Each number is 50 + 12 x the weight over its row's rms, rounded and kept within 0 to 99. Layers, rows and columns count from 0. The size before them is the row's rms in percent of the matrix's.

# layer 11 attention query, 384x384, rms 0.15, rows 339-364, columns 0-63
099:67 52 53 66 37 46 47 57 48 51 68 74 51 34 59 45 43 35 39 48 49 68 42 63 44 44 56 36 33 52 39 43 48 55 26 51 56 58 62 37 43 29 64 47 51 51 56 42 46 40 53 58 43 34 63 51 84 26 46 52 20 56 51 33
101:49 40 35 56 50 63 43 54 50 53 74 35 64 32 56 51 57 56 50 59 52 36 51 35 48 51 43 53 59 46 54 59 32 46 72 37 59 50 34 51 46 54 41 33 21 45 42 51 36 49 37 59 54 34 53 49 32 44 17 60 44 53 63 51
098:73 38 53 30 26 55 28 72 41 66 41 34 38 45 59 61 69 53 59 46 48 37 36 49 54 47 68 62 48 63 38 62 48 56 43 85 73 51 59 25 47 67 44 38 42 50 44 30 40 64 54 58 63 50 29 43 13 27 37 53 31 43 53 45
106:61 81 46 59 54 59 48 42 51 43 27 57 65 61 37 49 52 47 47 41 43 54 40 31 58 65 59 48 60 59 37 58 54 52 65 45 59 41 49 39 53 33 57 73 37 40 43 65 72 48 49 21 48 47 32 64 70 45 38 46 54 63 25 49
099:31 77 60 58 68 53 39 55 57 38 51 60 69 58 39 69 55 66 81 71 42 61 71 60 53 62 67 50 46 67 62 58 44 55 40 41 67 60 56 35 74 54 54 34 49 34 37 53 44 61 70 47 54 58 27 34 52 37 42 35 42 43 36 65
100:50 69 48 74 64 64 47 40 58 64 44 54 64 62 49 50 51 42 49 68 42 46 50 61 58 52 52 64 24 64 58 51 37 57 38 61 52 83 53 42 46 35 67 60 93 23 67 60 60 37 24 42 57 62 56 50 46 49 50 65 54 48 57 55
099:46 54 52 42 52 16 49 40 66 46 60 33 42 62 42 61 52 39 52 45 55 47 61 29 33 41 64 51 34 38 46 50 54 52 56 48 44 69 56 29 60 58 40 61 48 39 44 36 67 49 40 43 58 44 54 69 35 29 64 59 27 49 47 50
101:51 53 53 44 64 40 66 53 39 57 46 86 54 38 47 27 42 43 51 34 46 48 34 58 54 27 50 46 48 54 44 57 42 32 62 42 55 54 65 50 43 60 42 48 48 47 48 39 60 56 68 55 78 51 51 48 42 61 52 56 45 53 30 33
099:41 65 47 57 31 40 77 57 61 44 28 37 56 51 60 54 50 57 56 25 82 66 62 64 54 66 59 50 60 50 54 50 47 46 45 53 61 50 51 66 47 53 64 59 56 58 59 66 51 41 64 56 55 51 67 50 52 45 72 50 39 62 59 52
097:58 23 47 44 45 43 47 46 58 79 50 59 46 42 33 53 58 67 51 70 61 50 40 62 59 51 55 55 31 62 53 58 53 57 54 74 77 55 36 37 56 38 52 44 63 37 59 54 52 52 48 50 68 36 21 35 59 33 27 47 55 52 39 66
098:53 57 51 59 42 56 31 50 91 57 63 39 38 46 55 59 61 73 60 68 38 48 54 43 52 78 55 52 37 46 58 75 32 66 40 53 31 41 32 40 49 42 40 35 60 67 40 56 39 46 37 54 45 57 73 36 54 55 58 37 42 53 38 59
096:39 33 59 59 62 54 71 38 60 37 61 50 46 57 59 84 30 64 70 66 57 44 53 44 57 57 46 56 41 30 51 50 61 41 59 12 60 43 49 35 40 43 30 65 51 71 58 74 51 44 41 81 34 54 55 56 36 41 65 49 47 54 62 35
090:22 70 43 38 34 54 40 24 63 59 54 51 46 51 27 42 48 48 51 38 62 51 50 56 58 52 42 52 63 58 34 53 17 55 43 54 49 46 50 53 47 28 49 60 75 25 40 56 49 48 50 74 41 24 71 44 49 57 26 67 47 55 40 78
104:49 64 54 58 47 50 60 26 55 42 54 52 72 38 46 36 58 45 44 60 55 49 42 66 67 36 68 63 62 29 35 43 50 28 59 45 38 46 45 37 50 28 48 53 78 58 58 50 35 62 39 43 57 53 40 44 39 65 41 52 52 62 65 65
094:56 62 56 30 42 50 55 38 55 61 66 51 51 45 28 38 26 38 44 44 60 50 36 55 72 57 54 45 55 62 54 78 50 57 52 34 72 50 45 34 41 33 61 41 33 43 40 43 75 53 36 29 49 59 64 40 63 39 58 67 63 65 46 44
100:29 34 48 26 42 46 49 41 66 63 49 39 51 54 56 33 60 53 59 38 39 46 32 46 50 49 46 49 46 60 49 40 61 39 60 36 41 60 55 69 14 41 34 64 47 46 36 37 54 47 38 39 43 42 29 63 71 66 64 60 69 36 48 63
099:46 21 47 63 48 44 54 64 44 56 38 44 32 30 44 58 51 54 44 45 37 46 43 53 64 27 53 38 57 40 36 43 60 67 36 44 26 42 55 54 54 47 52 77 52 31 60 50 73 49 77 48 60 58 57 44 49 50 55 46 51 62 45 40
095:46 52 43 62 43 48 50 37 48 69 52 57 38 43 58 54 47 64 58 42 47 46 63 28 17 47 37 53 50 35 54 62 45 19 55 42 50 19 51 54 49 70 62 47 46 42 34 28 50 57 41 46 62 30 54 29 43 43 39 30 50 67 55 43
095:50 51 44 63 50 41 47 66 34 44 43 54 57 59 44 65 40 36 64 71 56 47 64 34 67 46 30 65 47 47 50 25 71 47 33 65 60 57 41 41 53 57 36 42 46 63 52 45 58 50 33 48 39 56 60 24 47 67 33 42 49 51 54 61
096:51 52 37 39 55 50 67 62 40 50 74 40 62 59 53 32 70 52 42 37 42 48 63 55 64 46 67 51 47 51 49 36 33 49 59 59 39 45 56 39 59 44 63 54 63 53 28 63 60 43 27 53 61 33 21 42 47 68 68 41 42 40 65 45
092:42 70 46 63 68 47 61 53 52 38 36 66 54 39 76 66 55 49 63 30 58 45 41 20 55 37 28 58 47 53 44 68 53 60 36 49 50 48 50 48 64 57 47 42 51 58 79 40 43 48 45 38 47 28 63 51 37 64 43 72 40 58 43 58
098:39 43 42 48 43 57 21 45 49 53 56 55 53 53 38 44 38 54 28 40 45 27 54 48 56 30 63 57 50 39 64 46 24 62 42 53 62 44 46 53 59 41 23 38 60 31 41 62 42 40 36 65 42 39 49 71 51 42 32 67 63 46 51 46
094:46 71 50 46 48 48 48 49 42 41 41 58 58 82 52 38 50 49 40 75 24 54 44 61 66 72 22 55 52 58 35 66 45 50 52 55 51 28 34 70 40 65 46 41 53 42 33 43 36 64 40 34 50 53 40 68 28 57 31 34 55 51 52 39
096:49 62 38 49 49 61 44 34 47 30 38 63 60 44 39 50 69 40 44 32 38 53 64 54 52 65 53 42 63 55 39 64 42 63 57 34 40 52 41 60 48 24 40 48 32 50 54 51 48 68 66 80 48 44 56 31 71 76 60 46 52 42 65 67
102:46 62 69 63 45 60 64 41 46 52 39 53 15 66 54 40 41 62 59 63 42 30 42 45 48 25 38 41 63 63 56 67 42 67 53 37 66 40 37 70 35 60 44 40 40 36 40 58 48 30 39 44 48 43 48 55 41 54 53 26 52 75 42 37
102:58 61 50 67 57 40 53 53 41 64 38 58 49 50 64 44 43 48 48 58 70 70 36 54 50 40 54 41 55 49 57 45 40 38 50 43 84 46 48 55 43 48 38 69 25 54 48 44 22 48 46 86 57 48 70 47 62 40 55 29 57 49 65 48
# layer 11 attention key, 384x384, rms 0.149, rows 339-363, columns 0-63
104:56 63 77 62 51 69 49 71 69 21 40 40 46 75 46 80 49 53 40 37 56 33 41 77 67 48 52 40 44 37 46 51 43 50 64 62 68 53 49 46 58 57 47 50 50 57 62 48 52 49 53 58 48 29 49 39 48 42 39 55 55 55 72 43
100:46 60 59 67 45 61 30 58 47 70 57 59 77 59 58 54 68 42 45 56 55 45 49 56 54 28 41 42 69 60 57 48 57 69 78 45 51 48 37 50 43 50 39 24 54 45 59 46 41 47 42 55 42 38 46 48 58 23 47 52 50 49 41 24
097:44 31 67 52 60 48 47 93 71 60 23 68 49 65 53 50 43 46 52 51 30 48 70 61 30 41 32 48 33 55 47 55 62 67 55 57 61 41 54 49 45 55 52 27 37 44 53 34 72 30 60 43 38 24 41 51 51 35 68 51 37 57 56 38
105:39 61 42 63 42 53 50 27 60 52 46 48 61 51 41 48 63 37 33 32 40 54 49 29 63 56 56 50 61 58 39 61 44 45 62 43 65 45 58 36 41 39 60 60 50 48 31 58 67 82 32 51 50 52 64 63 37 51 43 56 49 57 31 57
098:33 59 27 68 55 50 31 52 50 43 60 37 66 36 26 48 75 63 68 71 37 54 38 24 40 67 62 68 65 59 32 61 50 36 70 58 56 33 58 38 45 58 40 24 43 36 44 54 14 70 68 54 54 42 38 47 34 48 45 60 38 56 55 52
098:54 58 44 62 60 50 55 39 59 64 53 50 37 59 45 37 43 64 42 54 54 57 68 58 50 52 62 65 49 48 56 46 42 56 48 62 74 68 66 60 53 49 72 43 63 44 45 51 24 50 31 40 57 52 32 52 63 29 40 60 38 62 61 44
104:44 63 41 54 33 43 45 62 33 54 64 56 67 47 46 49 63 56 58 26 36 54 64 53 33 54 60 53 37 34 60 74 66 39 54 60 49 35 53 55 43 56 46 31 71 45 61 52 63 50 42 41 67 25 56 53 43 51 39 49 51 48 51 49
101:63 54 52 38 46 59 54 66 47 59 38 65 43 29 54 18 53 60 60 34 71 43 49 34 56 35 72 36 62 61 58 45 62 53 52 38 62 67 37 32 44 70 38 50 60 42 38 42 64 50 60 31 51 40 57 31 56 83 64 52 57 59 32 50
105:38 59 75 40 28 61 60 42 32 51 33 51 49 46 83 46 55 56 45 43 79 36 50 44 45 42 56 52 32 56 50 49 45 64 51 45 57 47 42 49 33 66 36 66 47 45 43 44 40 56 26 65 44 54 76 50 43 59 69 29 50 67 71 41
093:50 33 30 43 37 37 34 40 60 40 62 43 55 31 38 71 51 59 56 36 47 59 32 52 45 45 39 62 59 48 49 40 45 61 50 49 54 61 58 43 52 36 46 51 56 43 51 59 53 65 80 69 47 35 41 32 70 34 61 46 45 45 52 57
104:48 39 54 48 30 60 29 46 55 56 47 31 49 53 37 51 53 74 40 49 47 75 79 73 43 69 49 41 63 57 40 50 47 54 61 36 47 30 65 51 29 47 63 31 52 69 43 30 45 42 56 75 68 46 47 31 33 46 59 42 42 54 38 78
095:33 49 41 46 68 40 49 68 46 59 25 53 42 39 67 46 55 55 58 36 43 58 60 48 56 42 39 46 43 66 54 51 52 48 27 32 64 45 43 30 43 71 52 47 46 55 60 44 61 73 47 66 52 54 59 35 50 60 50 83 43 49 49 29
093:39 61 54 40 61 43 53 31 50 40 63 68 45 39 51 41 60 61 40 36 40 50 45 53 43 44 76 53 54 57 47 43 38 63 50 34 49 26 64 44 49 63 53 49 47 42 49 51 51 56 61 53 29 43 66 39 33 54 38 50 49 73 39 36
100:46 58 48 56 40 54 61 47 69 52 48 62 61 17 43 48 62 37 69 46 50 53 46 32 55 66 40 59 53 56 42 54 70 45 59 54 54 40 40 63 40 46 61 53 46 65 52 44 45 42 67 47 34 40 33 38 40 64 36 48 52 44 56 70
096:38 41 45 39 56 59 47 22 26 44 50 37 59 38 47 58 39 58 60 57 58 38 57 83 72 82 61 43 46 41 60 51 44 56 72 42 32 43 48 45 64 44 48 67 30 33 43 28 55 63 56 51 34 51 35 62 44 59 53 69 61 65 63 44
104:57 42 34 30 38 40 52 44 57 53 55 43 66 68 48 49 59 80 26 45 41 31 57 63 50 55 49 45 61 48 45 41 49 15 53 52 41 38 56 52 45 38 36 54 42 53 37 48 69 31 46 22 51 60 65 59 55 85 46 59 40 36 55 60
100:43 42 82 60 58 61 54 52 67 45 56 56 33 44 48 59 44 49 64 58 53 53 41 61 46 35 49 64 33 42 43 31 34 53 32 54 37 44 61 54 49 49 20 83 44 40 40 58 65 64 44 50 70 65 58 49 59 45 46 47 47 66 34 37
095:51 51 41 44 39 52 29 42 46 39 32 41 46 67 54 32 31 67 70 26 51 31 49 61 59 42 33 40 59 42 58 64 39 49 36 44 53 50 61 44 41 50 50 20 49 26 58 57 38 32 44 52 53 48 56 45 44 39 42 52 53 59 29 68
095:54 80 74 51 76 50 46 60 50 62 42 46 53 49 54 49 36 38 52 52 53 52 64 48 42 30 41 51 31 42 38 39 84 33 41 44 65 63 64 39 46 49 18 45 45 54 60 39 38 49 48 28 39 52 47 40 47 67 41 63 57 43 50 53
098:73 65 66 29 68 53 55 67 51 45 23 57 67 57 47 39 75 50 85 64 35 55 48 61 62 28 47 37 28 50 50 52 31 74 34 57 38 52 39 32 39 57 39 39 70 56 39 59 47 61 39 45 28 63 42 55 48 49 53 45 69 46 65 47
093:52 37 58 52 37 60 52 58 40 51 66 39 26 54 68 55 49 45 53 57 49 43 73 34 55 38 43 40 52 50 52 64 61 18 49 51 77 44 43 53 52 54 66 47 45 51 53 43 67 47 59 68 60 53 52 39 29 34 47 54 55 46 33 59
102:45 52 37 58 78 37 42 42 46 73 45 41 51 49 53 62 54 31 27 42 34 53 56 38 37 40 65 66 56 46 40 47 35 55 50 46 59 31 38 50 54 18 38 67 67 40 39 54 57 40 21 62 53 42 57 60 56 55 35 43 59 34 53 20
096:61 58 48 43 64 56 36 47 45 55 59 46 57 47 49 45 37 53 52 68 52 31 41 50 60 72 42 48 53 49 46 44 35 52 73 60 38 36 42 50 22 48 51 47 56 50 42 55 50 58 56 37 51 51 34 60 43 37 68 41 33 47 61 51
096:62 60 56 50 61 61 42 46 52 55 46 58 63 58 43 54 71 58 34 80 40 60 53 47 63 55 45 61 74 65 34 59 56 78 49 34 66 55 53 55 73 33 25 42 36 64 49 49 51 57 62 69 67 42 63 37 68 57 63 61 56 34 58 38
105:66 53 56 62 46 69 51 39 38 68 35 63 43 54 37 39 45 37 56 62 48 32 43 37 51 47 33 47 48 46 53 41 35 38 74 34 52 46 42 44 46 13 56 55 24 35 34 36 61 43 39 51 49 49 63 42 43 34 20 27 53 65 41 40